Part of a small language model's weights: 4.69M parameters.
Each number is 128 + 32 x the weight over its row's rms, rounded and kept within 0 to 255. Layers, rows and columns count from 0. The size above them is the row's rms in percent of the matrix's.

# layer 2 MLP down (transposed), 768x160, rms 0.0843, rows 623-644, columns 0-159
size [104 109 108 101 100 104 100  96  98  97 103 106 100 102  98  88  94 102 103 102  98  97]
[[144 129 163 153 135 123 129  69 124  69 121 131 156  90 144 122 198 181  68 175 115  96 124 165 154  82 111 177 118 150 147 114 145 101 192 163 133 198 119 150 151  81 101 114 106 100 200 198 146 169 140 153  46 103 157 130  80 126 154  90 178 143 104 146 158 157 149 145 175 115 126 147 125 201 158 113  85 116 169 149 168 131 166 108  97  97 121 142 166 138 200 150  99  98 129 178  92 104  76  84 154 128 145 117 140 198  99 144 112 167 171  92 137 193  86 105 100  87 138 115 107 130 126  92 172 159 142 115 143  81 126 140 142 145  99 134 146 107 157  90 125 119 128 104  94 105 142 142 130  96 132 156 111 117 103 132 142  73 166 124]
 [175 103 169 144 157 176 106 138 124 175 131 128 125 104  99 117 112 164 122 191 199 112 129 125 125 114 117  71 110  72 125 100 134 113 106 125 129 118 139 119 107 109 145 138 120 118  80 182 143 158 169 101  89 181 116 104  93 146 131 130 128 115 153 125 109  89 165 213 122 132 138 123  65  97 137  68  67 136 124 108  90 107 118 133 129 104 161 184 122 148 120  56 161 113 136 127 106 116 134 178 182  71 123  66  99 145 146 190 196  93 125 119 131  90 110 159  71 120 177 148 140  75 129 111  97 158 130  79 179 143 176 110 162 137 108 155  94 120 171 149  92 148  96 126 158 175 140 186 106 119 122 176 137 154  83 132 207  88  80 125]
 [ 82 133 124 155  79  50 137  34 130  88  97 164 169 153 152 179 190 116 114 174 117 114 152 181 120 147 105 147 142 101 141  89 143 132  94  53 130 159  55  69 189 106 120 138  93 139 121 147 155 107 137 119 147 135 114  64 163 105 149 124 168  95 164 162 144 149 147  99 114 141  37 124 142 147 155 153 105 127 186 152  90 127 105 139 130 102  76 120 125 143  94 150 121  96 116 135 143  97 140  71 123 120  58 158 161 140 130 151 171 122 137 186 106  51 136 150 144 147 101 133  91 152 138 116  78 113 111 133 153 124 101  99 142 104  71 133  43 166  91 108 133 128 101  98 143  85  89 120 144 119 118 143 115 142 118  93 166 166 141 125]
 [163  99 126 103 117  91 157 115 123 158 138 114 135 116 118 107 104 174  77 163 140 119 139 149 168 106 180 139 182  77  80 100 101 195  84 116 148 100  97 152 177 137 139 153  99 141 117 154 190 126  89 146 193 183 121 106 109 148 167 153 126 135 137 140  66 141 144 126 169 230 136 179 128 143 163 102 164 157 152 183 194 164 142  95 121 121 136 158 151  96 106  75 140 113 160 102 107 124 137 164 133 140 148 137 131 132 161 124 207 126 127 114 129 114  89 146 136 164  84 139 118 111 101  93 108 171  91 111  71 163  92 120 134 141  85 152 122 159 180 228  74  83  83 152  96 150 152 183  85 151 157 142 102 115 136 133 138 161 148 127]
 [154 114 158 159 114 168 128 143  99 161 164 131 105 129 135 157 161 155 123 183 178 159 124 109 135 155 150 134 107 174 119 122 133 152 144 148 149 124  90  80  95  80 135 133 136 117 134 133  63 155 183  82 128 186 136 147 170 165 132 232  57 163 113 147 110 142 120 114 130 108 129 112 100 108 124  93 106 191  54 114 143 108 107 112 103 104 152  48 168  99 142 134 126 143 125 151 131 111 132 108 150 138 139  92 131 134 141 142 136 125 126 110 150  75 137 152  86  73  93  92  59 139 122 125 125 137 138 144 172  82 133 170 198  43  98  96 138 106  70  87 219 172  89 159 135 110 133 111 139 135 111 101 164  88 131  81 126  58 108 124]
 [121 173 121  96 165 153 159 103 111 145 145  63 159  47 153 123 132 122 129  97 106 174 136 127 179  81 115 144 130 181  89 119 115  96 139 155 170 131 168 132  83 142 104  83 154 128 119 148 177 147 128 109  98 133 150 140 128 153 142  83 147 200  95 162 105 148 162  66 152 126  94 159 121 148  73 169 127 162 135 120 104  96  92 155 144  86 151 134  76  92 160  84 132  75 129 136 125 123 153 115 103 178 201  98 163  95  80 126 125 136 158 128 143 151 150 150 108 130 132 117 175 169 107 146 100 167 160 110  82 121 145 146 120 185 196  69 151  71 110 116 121 192 151 166 119 135 160  89 214  66 132 151 124 121 176 118 129 119  75  87]
 [135 112 196 139 164 146 107 166 139 135 134 127  90  85 129 163 154 102 134  79 122  99 116 113 184 118 101 105 147 161 118 154  33  75 179 124 131 129 101 116 135 156 117 123 114 166 114 103  79 155 189 141  72 102 108 110  58  64  59  94  78  84 119 193 117 145 186  93 139  86  63 107 126 106 173 138 122 165 142 142 139 157 157 145 139 110 102  89 133 123 161 146 124 116 141 143 106 102 133 141 150 220 118 139 109 133 133 127 153 148  98 169 127 161 103 169 138 104 138 118 168 168 157 121 114 116 151  93 133 188 106  61 130 180  61 169 111 183 106 116 137 147  79 148 115 155 163  95  95 138 149 147  97  85  86 120 128 111 164 159]
 [136 120 122  89 163  68 128  84 152  71 140 136 143 138 105 130 106 173 181  89  68  44  93  87 141  83 147 143 159 182 111 107 133 167 116  94 181 203 111 102 152 142  46 135 161 158 169 196 158 161  93 135 144 123 105 155 125 108 138 155 153 157 158 139 139 102  90 157 145 147  90 111 167 189 189 100 127 123 139  82 163 112  87 158 125 164  94 142 195 152 117 133  84 135 189 103 115 131 177 126 101  69 165 114  76 112 121 128 102 151  90 150 117 159 141 193 114 128 139 117  86  99 120  89 127 123 108 169 117 157 149 178 165 143 114 117  50 151 136 140 178  94 130 120 131  96 110 146 103 129 147 112 140 148  99 140 105 174 117 116]
 [161 137 128 181 113 175 130 154 139 136 101 136 141 120 152 136 126 145 108 141 159  80 167  86 158 113 196 164  80  72 144 164 141 143 107  99 143 148 150 134 117  84 141 129  49 130 161 124 122 177 104 131 129 119 125 191 149 141 139 128 125 128  91  70 127 102  96 123 162 157 131 127 195  61 137 148  35 106 112 122 154 227 143 147 149 126 167 130 209 168 162 153 112 170 126 116 104  93 124 101 127 208 126 176 103 133 141  82 103 117 141 136 165 146 139 107 110 162 181 114 162  88 122 114  99 186 169 155 124 121 177 115 151  72 122 154  61 159 158  66 114 106 149 112  83 138 108 136 159 151 129  81 138 157 110 136 131 153 140  83]
 [148 123  91 152 125 119 146 119 135 187 143 199 134 175 158 211  76 116 122 134 197 194 125  98  97 123 185 134 198 128 201 136 139 142 127 139 171 184  95 134 145 137 142 177 159 138 147 100 110 140 106 174  95 134 135 144 172 175 126 184 185  90  31 118 102 145  79 144 145 144 103 129 137  99  85  99 140 183 123 103 135 109 118 129 117 156  85 149 145 169  86  76 156 159  67 160 119 136  97 137 126 108 128 143  73 135 154 146 119 100  95  96 163 145 157 178 125 164  97 101 157  88 140 158 137 167 120 144 201 151 143 156 126 153 114 108 129 154  96 108 174 115 108  69 121 120 106 121 128 144 146 131 209 107 120 142 101 123 108 140]
 [168 100 117 106 120 123 102 145 111  86 128 137 129 202 127 140 122 122 108 110 190 139 184 105 141 151  99 127 138  93 191 138 142 133 143 120  76 178 103 105 147  97 171 117 162 166  93 137 109  72 133  98 176  92 125 145 144 104 145 115 128 133 146  85 129 151 104 150 105 139  88 126 127 111 112  86 122  99 106 105 107 155 126 154 171  86 128 119 197 179 138 163 174  90 100  92 184 117  92  65 153 139 184 101 180  99 184 162 120 137 140  54  97 132 171 108 139 168 137  80 128  82 167 140  50 120 139  92 123  88 113 119 140 135 170 161 105 105 175 146  26 121  86  98 165 155 179 158 186  94 122 140 136 170 157 139  93  94 131 120]
 [113 154 152 108 131  83 206 150 120  82  99 130 154 150 105 147 164 117 132 139 143  57 145 108 130 205 113 117  60 109 115 166 153 157 138 137 127 150 115 107 113 159 139 126  50 143 100  36 120 136 143 113  87 122 139 119 121 123 140  90 125 168 205 160 103 116 142  75 103 146 106 156  99 212 165 106 180 127 125 137 134  82 106 118 205 135 147  68 148 121 117  90 173 148 159 167  89 150 154 118 167 103  60 160 130 168  96 139 126 121 158 108 120 171 146 128 172 146 123 142 155 147 165 135 128  98 166 139 168  90 145 119  70 147 152 153 120  93  90  82 135 137 137 145 129 136 141 118 249  77 113 131 137 128 112 144 128 135 153 108]
 [ 98 104  67  58 121  70 119 100 172  98 140 167 199 163 135 122 118 100 143 127 169 107 151 121 116 118 125 166 122 124 154 153 100 142 149  72 131 121 118  82 126 156  96 106 104 101 178  87 111 110 128 132 165  69 148  96  83 147 127 141 100 168 126 120 124 112 123  95 125 135 170 149 116  93 146 125  87 110 175 104 194 121  58 136 108 139  55 132 144  97 107 153  79 147 141 160 170 146 139  70 238  73  64  73 135 186  98 146  81 108 105  69 124 111 119  91 164 150 168  95 130 122 110 166 172 111 121 165 179  85  84 123 103 101 128 174 108 107 137 128 128 110 173 118 125 110 169 110  96 145 185 110 164 129 139 151 125 123 137 140]
 [ 82 125 153 158 137 119 148 124 166 103 143 111 135 118 122 154 121 144 107 126 124 119 128  89 137 101 161  63 175 132 153 162 111 118 115  69 127  86 146 119 129 141  96 114  91  81 128 134  68 120 146 135 173  88  73  79 206 112 124 166 112 118 200 116 160 147 140 136 128 107 110 142 120 139 127 169  90  97 139 138 145 196 107 114 118 150  95 103  38  94 125  50 127 115  87  94  92 134 116 141  96 153 146 137 205  86 112 127 103 120 169 132 131 156 175  92 123  97 125 164 104 134 152 125  88  76 162 121 167 171  95 184 114 103 115 165  93  79 122 155 130 144  64 188 103 162  52 104  99 137 135 107 190  67 109 187 140 134 104 101]
 [120 124 105  73 126  96 152 112 180 145 156 115 147 135 108 156 144 142  68 147  92  98 155 199 115  58 182 183 168 204 138 128 145 162  40 155 108 166 106 107 110 145 106  84 104 131 139 132 126  94  81  99 114 129 128 112 150 150 117 154 146 103 144 127 102 114 132  89 163 127 190 112  86 129 100 144 105 169 153 115 111 119 117 148 143 128 144 166 150 136 104  87  89 163 143 159 117 148  57 125 124 107  97 156  89 110 177 153 129 127 109  94 156  73 107 133  56 131 139 135 161 159 161  84 138 137  91 141 212 164 174 167 158 150 142 167 164 105 112 133 173 107 161 161 131 154  96 208 103 180 151 143  84 127 130  77 108 139  60 107]
 [116 100 161 143 133 108  97 135 170 137 105  81  91  93 161  93 172 127 119 144 120 184  98  56 114 151  94 134 135  38  85 124  26 175 141 125 140 136 124 172 113 128 121 166  87 167 150 119 139 103  80 193 135 104 116 116 115 164 158 105 132 109  93 152  91 128 108 142  91 124 160 185 161  57 101 180 174 138 164 160 159 153 105 112 154 109 165 128 109  86 118 139 136 121 105 135 160 135  89 133  60 133 103 156 147 143 130  99 111 144 106 119 158 188 135 137  97 117 165  91 148 137 151 143 179 169 120 118 132 147 133  97 165  73 103  78 196 106 159 104  92 117  96 153 123  78 142 110 193  55 132 115 124 179  78 112 118 139 104 101]
 [133 107  96 125  79  68 127 141 107  92 181 176 108 118 120 116 135  93  72 130 134 147 163 116 141  95 180  73 172 145  70 150  92 126 153 143 135  46 128 115  92  93 125  91 127  30 102 118 147 133 135 155  92 122 142 106 107 125  74 139 143 136 201 146 134 124 108 132 205 138 149 157 123 148  90 164 137 120 168 124 138 123 104 122 114 121 127 133 104  89 182 141 148 104 119  87 131  94 101 172  88 174 136 175 138 133  98 181  98 132 124  97 109 125 143 120 174 130 129  73  87 141 147  64 125 146 116 128 170 138 133 130  69 105 109 164 159 147 135 200  95 134 111  81 133 122 133 167 123 141 169  42 194 162 147 159 194 151 143 179]
 [134 146 118 133 143 223 137 132  93 157 151 191  83 173  69 139 135 116 166 140  97 130  90 122 102 132 130  77 127 164 164  88 123 141 111 138 110  91 167  77 135 117 149  85 144 104 116 142 110 120 150 122 142 114 117  93  92 103  90 134 125 153 171 185  41  95 109 134 132 124  98 131  88 128 114 157  94 132 184  75  69  81 120 112 160 127 120  83 139 103  64 115 123 136 106  95 121 114 148 173 155 201 102 115 108 115 145 195 106 105 121 137 157 142 145 152 133 120 142 122 178  99 125 127 127 144 115 127 180 135 166  50 101 137 175 114 105 152 141  90 166 112 114 144 130 178 104 105 173 132 138 193 139 129   4 112  96 165 171 119]
 [139 136  82 117 130 106 149 108 100  73 114 150 168 179 120  97 122 124 153 187 154 139 149 154 156 136 163 108 163  96  76 178 178 115 114 131 130 119 147 158 135 140 164  84 104 138  77 145 122  97 149 168  89 181 176 162 163 143  95  91  80  86 158 109 115 123 104 118  92  70  60 100 122 172 134  55 118 122 152 186 147  81  67  81 181 110 173 144 125  87 113 141  87  73 159 112 116 136 183 168  97 173 159 175 149 148 175 165 165 138 142 145 153  94 149 148 118 178 182 101  80 155 110 124  96 116 106 178 131 126 133 107  80 158 109 206 149 183 124 122 111 120 160 137 132 139 159 112 129 120 107 117 137 115 121  84 155  57 135 149]
 [ 96 132 123 150 141 135 138 183 134 148 166 111 102 131 162 118 190 114 138 159  92 151 125  89 168 139 100  97 124 149 133 125 155 113 100 107 138 162  82 133 126 149  91 138 164  61 117 123 143 154  64 138 146 111 130 130 121 100 155 178 136 125 169 182  74 167 121 154  79 129 138 154  91 115 177  96 182 255 124 102 149 133  69  91  61 166 117 104 155 142 134 169  90 156 130  75 122 100  95 142  77 100 128 131 139  80 105 120 123 150 120 114 120 150 142 175 170 139 110 100 124 126 206 167 157 123 108 125 118  92 124  98  98  72 112  98 159 152 143 129  99 174 144 125 126 167 149 131  96  84 121 119 105 165 120 152  85 167 144  39]
 [190 100 130 133 122 122 140 126 119 169 133 135 140 124 128 113 191 134  85 117  94 119 158  79 171 112 122 169 123 134 115 100 135 116 140 139 156  54  82 140 103 147 160  11 127  70  53 125 106 112 134 147 137 142 171 103 163  80 146 122 146 137 105 114 128 137 130  92 111 155 144  94 141  75 179  65  67 110  63 197 107  92 132 178 117 142 135 120  89 135 107 157 155 100 157 144 139  97 115 125 100 150 149 126  84 116 130 157 137  93 155 103  63 102 147  87 124 149  93  88 131  81 140  73  57 165 117 196  64 126  86 191 119 134 117 137 107 135 102 124 118 101 115 129 152  99 203 140  94 125 121 163 160 103 126  84 140 107 145 139]
 [133 130 108 132 130  93 112 171 135 192 133 159 132 125 154 111 107 144 117 104 160  75 125 130 125 122  87 119 166 127 131 137 141 151 154 152  94 156 134 120 198 152 192 161 131 127  38 100 173 151  83 130 143 133 120 186 142  65 138 158  91  70 159 137 126 129 116 110 145 165  70 146 134 153 137  82  58 131 110 128  91 109  79 156 183 109 153 135 119 161 172 145 104 164 128 119 127 133 167  98  64 176 147 154 108 140  98 148 129 126 102 126 149 118 144 177 126 152  90 141 127  82 104  69 150 183  87 160 125  85  97  98 156 125  98 137 109 180  80 136 197 157 161 108 169 131 134 106 120  99 109 211 144 109  72  42 145 182 157 106]]
# layer 2 MLP up, 768x160, rms 0.102, rows 624-644, columns 0-159
size [111 106 101 103 105 101  94  96  95 103 110  95 101  97  87  93 105 103 103  95  93]
[[127 117 121 121  98 143  91 130 100 179 137 200 174 162  94 126 180  67 112 207  96 102 125 126 138  68 169 135  90 158 149 169 136 109 108 113  85 148  97 124 107 182 111 113  74 184 126 140  96  98 137 158 134 100 100 152 130 144 100 136 106 146 153  75 148 148 159  93 140 162 110 167 137 180 119 163 100 169 148 112 176 111 212 131 131 142 135 185 109  80 131  82 128 154  83  94 175 133 125  92 135  87 169 100 134  82 117 168 105 129 103 140 136  94 152 133 155 110 108 133 153 142 128  55  86  93 124 129 173 149  98 176 160 120  90 107  75  89 151 151  91 152 126 185 119  91 191 110 167 116 190  81 127 124  84 149 171 125 101 101]
 [119  74  80 127  93 143  75 147 187 153 138  91 137 111 124 104 120 159 129 135 146  31  61 133 165 136 117 138 149 167 141 187 118 138  99 163 109  96 149 132 105 128 104 119 189 128 136 118  91 185  80 185 160 133 128 120 180 154  92 114 145 119 166 105 134 112 129 147 105 107 143 114 134 131  94 136 108 120 109  59 154 160 156 146 190 100 134 152 194 119  96 132 116 108 143 122 146 133 105 140 180  95 146 156 117 144 112  93 138 124 140  60 153  74 118  94 141 146 158 184 106 161 117 137 160 106 172 198 159 108 128 168 119 147  97 149 169 169 115  98 130  75 115 105 147 175  60 130 140 105 133  61 157  53 162  83 125 112 178 193]
 [134 127 146  94 101 114  67 162 131 129 125 112 134 109 134 143 124 105  84 116 104 109  65 149 105 161 112 139 131 177 122 179 123 136  84 103 107 114 161 115 114 131 124  99 151  86 130  90 106 114 131 162 102  97 125 179 149 124 115 124 100  91 110  93 166 188 122  61  95 113 107 129  91 153 165 168  98 178 137 188 113 153 206 173  87 129 110 116 126 146 149 134 104 134  95  64  98 129  93  40 165 140 126 164  81 143 106  96  89 118 206 125 167  53 134 163 148 134 108 130 129 134 161 154 137 121 163 161  81  81 102 195  86 122 128 120  70 141 146  92  94 145  95 143 117 147 143  45  87 112 150 126 105 114 106 167 186 127 189  76]
 [105 120 118 177 120 139 144 129 145  41  75  98 108 158 161 176 103 161 169  75  88 149 141 114  80 131  84 120  94 117  99 120 137  93  91 119 174 148  95 116 125  86 146 153 141 140 136 117 144 111 136 130 134 128 135 161 130 120  99 197 125 107 162 109 172 132 133 116 119 172 105 181  87 151  96 125 134  57 108 168 154 124 145 165 124 137  93 178 103 176 120 149 108 112  85 127 143 125 172 153 115 169 141 130 142  78  83 101 114  63  73 145 162  99 188 141 141 181  85 128 229 149 136 126  83 137  51 151 104 174 112 105 126 178 114 148 116 110 115 144 120 147 131 164 117  52 168 143 120 141 161 135 148 171 170 111 207 155 169 112]
 [155 137 160 112  55 126 113 120 173 158 108 146 127 184  85  97 147 155 144  91  92 146 151 119 128  90 105 174 139 137 119 135 133 128 110 136 133 140 105  80 147 102 107 120 126 143 125 100 210 112 141 165 160 106 145  95 206 111 128 165  97 185 123 141 120 190 147 146  96 148  94  72 105  93 147 173 137 173 108 113 139 165 148 164  72 132 116  91  90 149 159 186 151 175 169 139 134 106 178 117 145  66 141 140  88 118 103 121 107  87 100  73 138  86  75 158  87 122 108 129  92 128 109 155 177 122 178 131 190 138 121 162 110 137  72 155 126 157  90 181 108  88  97  98  79 150 108 226 151  82  89 185 148 129 150 155 139 130 115 135]
 [117  93  85 115 146 120  97  77 127 150 119 100 159 131 128 174 135 157 144 142 133 146 137  99 113 127 131 207 115  61 135 120 115 112 143  55 103  58 139 103 153  67  75 143 111 142 105 162 130 139 100 127 136 116 101 106 114 166 169  82 160 149 136  83 182 148 123 150 105 111 143 100 132  87  72 100 184 101  99 150 103 134  92 116  66 160 141 111  92 128  82 128  87  97 108 153  87 122  80 105 115  92 130 117 128 113  82 250  80 109 158  75 159  69 194 100 142 180  53 116  89 133  97  91 141 156 109 114 117 165 143 101 133 108 122 124  46 109 150 107 104 125  96 130 134 113  79 181 132 115 119 137 124 129 111 110 139 157 103 118]
 [120 138  68 147 108 152 136 169 134 100 140 111 138 106 112 167  77 155 172 159  71 152 138 134 159 134 135 105 109 148 118  86  89 130 132 106  76 112 144 133 134 151 108 124 167 182  67 142 211 155  96 125 197 108 144 120 177 112  70 143 126 127 136 101  81  81 216  74 140 175  98 197 104 169 112  76 175 124 125 107 184 173 140 158 115 157 126 164 103 127 125 142  93 180 129 112 126 163 126 154 173 147  95 101 109 128 140 128 153 138 100 100 212 137 156 151 137 115 129 109  94 137 119 157 129 112 129  65 114 121 146 124 105 163  76 150 121 116 128 181 127  82 131 202 101 182 134 106  54 170  86 134  81 170 125 125 107 129 112 121]
 [ 81 100 134 190 125 122 137 138 162 139 125 151 126 105 142 146  79 217 117 106 118  78 144 164 103 135  87 148  75  76 155 170 114 117 121 118 144 119 146  65 190  79 151 166 138 132  95 120 181 161 139 152 118 120 189 108 162 117 134 127 132  84 119  91 155  99 145 119 128 121 152 153  93 105 144 155 131 167 142 122 119 107 133 160  98 137  94  82 202  87  99  85 123  63 183 147 119 108 158  58 192 145 107 143 175  83 138 113 113 125 135 154 176 108 122 117  97 136 193 125 131 154 102 130  84 101  98 107 123 133 150 145 125 128 170 117 107 123 158  44 143 143 132 175 106  49 125 154  79 165 110 124 127  79 154 138 168 164  54  87]
 [110 129 132 145 130  94 101 153 125  71  54 107  71 134 147 125 110 160 141  76  72 115 140 123 123 136 154 132 119  77 165 182  96  79 135  99 162 189 154  91 118 162 147 165 102 156 134 148 129 139 118 142  90 132 154 123 125  99 142  57 177 155 197 129 132 124 191  28 109 152 128 120 106 117 133 130 122 106 107  94 173 154 152  90 119 164 117 118 133 115 128 130 106 145 125 116 118 134 120  86 153 127  86 109 102 107  81  97 162  93 171 155 107 151  98 161 115  98 138 160  90 116 175 117 156 133 153 132 127 123 144 148  75 154 140 156 169  50 185 176 186 101 166 134 155 110 187 161  49 125 135  81  99 204  93  69 133 118 129 100]
 [ 62 120 123  77  92 108 182 148 186 131 139 116 131 108  91  85 149 145 149  68 124 190 123 119 129 147  78 123 155 130 142 165 137 131 139 122 157 146 109 126 117  84 131 156 135 180 117 134 167 181 113 122 149 136 104 128  73 182  88 154 121  66 105 102  95  76 120 115 143 110 110 148 106 103 140  59 107 142 136 102  93 119 192 132  75 103  80 166 142 181 134 129  31  94 130 123 115 115 175 123 134 192 148  83 103 144 139  98 145 167  51 100  88  72 135 192 147 118 178 119 118 126 133 119 159 107 145 124 113 130  83 144 101 172 118 141 158  98 104 103  80 125 116  99 170  97 132  96 169 132 104 143 161 120 129 123 177 178 212 152]
 [102 135 100 125 139 175 151 109 107  81 136 128  76  97 104 145  74 165 134  97 122 136 112 117  37  73 138 105 119 121 128  61 118 118 117 142 122  98 106 105 149  61 143 101 119 114  93 111  81 124 151 117 153 127 116 119 162 138  91 141  63  90  89 121  83 120 178 117 151 133 122 152  85  82 125 138  97 159 149 125 123 116 141 148 116 131 114 158  26 111 152 167  43 190 186  93  65 112 169 187 147  88 120  85 129 149 123 163  78 156 141 215  76 130 159 146  83 146 133 106  68 104 102  99  84 131 129  96 125 134 110 152  91 106 141 169 102  98 141 104  93 118 157 121 134  92 116 147  47 137 115 160 109 132 137 158 129 157 150 138]
 [102 132 182 116  89 174  94  89  73 189 138  94  73 125 171 119 159 125 111 206 155 138 111 143 111  89 154 136 174 201  97  66 153  89  85 165 170 117 131 147 109  93  76 197 133 128 151 110  70  62 138 196  79 117 121 157 107  97 111 168 148 104  93 123 111 119 112 168 154  78 137 148 175 138 138 146 109 128 173 102 160 118 168  60 145 137 112 150 168 146 100 121 159 138 111 136 107 128 147 168 109  97 114 154 166 142 113 140 153 117 142 156 154 147 130  92 122 172 101 125 123 164 143 148 144 143 139 201 112 168 103 142 168 102 117  60 159 108 160 130 107 160  76  99  98 132 140 165 166 116  63 130 131 133 184 183  96 133 125 144]
 [102 131 151 114 126 107  41  76 149 150 103  90 173 129 138 177  75 134 119 161 169  94 142 102 103 120  99 160 129 127 127 152 139 117 183 169 169 146 140 104 104 166 112 130 148 136 166  87  47 198 120  80 146  61 168 124 124 100 135 133 131 103 105 128 158 157  71 193 119 195 151 171  75 150 126  56 116 167 189  86 108 114 129 131 137 131 135 125 154 183 143 137 150 124 130 197 146  70 144 118 141 130 119  83 150 135 186 104 109 155  91  61 141 110  74 168 118  95 105 200 124 108 170 102 159 124 126 137 107 110 122  81 118  97 109  97 139 131 146  89 147 161  70 146 138  87 121 113 174 122  96 138 160 143 114 112 116 112 109  84]
 [133  69 121 114  84 132 120 153 117 154  77 139 179 114 105 159 139 119 137 166  95 120 223 144 149 122 123 213 154 104 142 105 114 125 115 172 168 147  71 121 140  95 129 107 147 132 140 101 134  49 123 165  65 135 159 122 114 147 117 104 101 165 112 157  86 177  91  59 152 180  93 198 175 107 105 125 170 155 134 137 128 163 115 115 155 130  91 145 133 123 148 117  96  58 122 148 130 135  70 123 164 149 168 136 177 146 183 161  74 143  75 129 165 107 100 130 107 109 164 183 159 128 113 101 167  76 135 178 152 113 153 147 120 120 105  96 131 101 150 104  76 151 134 138  82  56 111 108  74 125 103 106 113 100 109 152 107 135  83 178]
 [134 113 131 115  97 127 167  96 152 152 160 144 105 111  98 149 108 104 107 130 138  71 182  74  98 130  89  92 204 169 138 125 180 141 137  70 150 101 150  94  82  83 100 183 131  99  79 126 128  82  87 148 109  98 133 160  55 118  81 195 145 124 124 152 163 118 113 109 141  92  86  68 150 121 116 135 117  76 149 100 200  88 139 174 107 123 120  88 172 161 103 114  94 117 123 155 125 174 140 131 171 130  91 109 158  52 148 117  67 154 160 160 109 105 168 140 149 175 157 123 169  89 173 140 151 153  82 114 148  76 128 167  94 147 189 100 120 100 133 138 157 144 143  83 109 132 150 149 130 171 153 151  66 157 180 151 132 147  98 116]
 [162 151 128 146 116 129 135 106  87 154  86 123 123  67 121 109  84 145  97  82 110  77 182 140 126  65 141 172 143 131 115 124 170 125 102 180 159 171  69  99  97 107 130 191 101  95 109 107 146 132 158 155 145 109 127  82  98 150  84 114 168 142 141 117 128  93 158 133 127  98 161 159  81 113  97  73 105 110 140 126 126  72 135 110  60 147 123 127 136 137 133 105 135 104  79 144 114 129 141 162 153 149 185 171 147 151 152 134 119 144  95 136 171  52 120 152  93 193 131 100  70 185 119  96 142 147 139 135 156  81 128 108 116 132  81 163 159 107 125  97 111 136  71 174 134 184 207 135  97  97  52 109  81 134 193  89 152  75 112 166]
 [109  92 164 147 126 104 127 186  51 140 128 115  91 159  59 124 128 135 148 113 111 169 142  70 127 131 123 146 139 135 127 124 161 104 138  88 143 124  75 137 104 149 127 122 135 132 112 131 103 123  61 133 119 165 103 141 142  58 153 123 118 123  60 115 124 167 133 135  68 180 140 101  66 150 114 101  78  71 173 146 149 106 125 155 160 189 150 179 135  36 187 111 159  76 172 203 102  58 151 181 166 108 129 143 110 137 143 129  87 148 131 100 142 167  94  88 130  89 133 168 147 120 143 112 123 124 186 114 107 106 126  91 134 150 102 172 105 153 100  87  99 174 182 128 124 115  71 122 129 158  92 135 139 173 182 153 175 102 126 135]
 [222  98 176  91  78 157 147 143 121 118 162 127 101 164 133 153  90 182 193  97  79 140 159 140  26  80 132 189 189 157  94 143 144 137 133 127 114 127 107 186 129 102 102 167 115 109 116 138 189 139 122 148 116 154 141 128  78 142 106 150 157 143 140 136 128 196 147 153 165 140 155 108 123 188 140 106 137 167 132  61 146  78  97 114 103 132 134 152 112 123 129  95  86 136 190 153 155 141 149 126  74 119 154 161 139  71 146 126  66 108 144 114 141 136 118 145 157 126  96 113 140 191 127 103 156 123  95 142 116 135 136 109 124 130 147 129 124  75 184 125  92 102 127 150 152  99 108 120 153 129 103 130 142  95 101 172  17  95 142  76]
 [134 149 180 123 136 107  99 187  93  96 108  82 114  83 150 154 126 116 108 162 106 167 122 133 120 139 109 133 102 118 150  38  98  54 156 173 141 167 142 129 105  68 132 128 108 127  15 145 111 139 144  97 113  85 125 121 167 197 140 108 106 112 112 120 106 137 122  93 105 197 101 132 120 116 159 134 131 128 137 111  97  96 189 125 158 125 114 179 193 147  97  97  97 137 148 130 119 103 109  88  93 138 121 147 167 100  81  88 129 207 127 114 118 170 161 128 130 121  94 128  49 136 138 122  93 136 108  94 119 159 130 126 170 141 122 163 103 162 154 128  60 107 151 118 115  99 138 127  97 117 121 155 195 203  41 141 157 111 172 124]
 [160 161 142  98  98 147 138  99 123 127 177  91  69 156  86 126  71 101 130  99 133 198  89 100  78 158  83 131 151 126  83 128  99 111 161 125  66 155 156  80 122 121  88 107 157 172 144  63 167 172 141 144 147  84 119 143  74  85 136 162 112 116 158 132 153 139 151 123  72 106  99 111  52 136  77 153 188 158 117 115 155 171 111 129 119 150 133 181  57 116 155  83 124 165  83 130 130 147 122 102 204 109 128 130 123 158  96  97 113 203 155 172 103 157 134 153 141 118 145 125 179 101  73 151 149 140 107 107 163 159 107 103 132 152 148 125 124 105 180 130 129 102 116 115 147 138 143 155 180 145 129 142 137 119  68 174 121 212 160  93]
 [118 154  89 178  80 156  96 123 141 140  68 124 155  71 117 146 116 122  65 195 133  81  83 166 132 126  86 106 175 135 139 167 172  92 158 149 112 168 147  77 136 145 117 124 105 163 135 128 120 147  96 198 130 108 119  70 168 106 128 180 130 119  92 176 102 137  97 167 117 114 109 151 177 105 144 165 122 129 105 163 107  97 115 168  98 116  59  84 114 151 146 143 116 115 123  99  96 117  78 133 200 197 137 134  99 115  75 100 114 109 139 127 130 135 175 128 108 100 169 134 105 140 133  68  62 121 139 115 122 130  81  75  80 104 115 171  94 154 103 108 138 195 107 126 127  90 149 152 110 120 172 121  43 154 161 137 124 173 133 193]]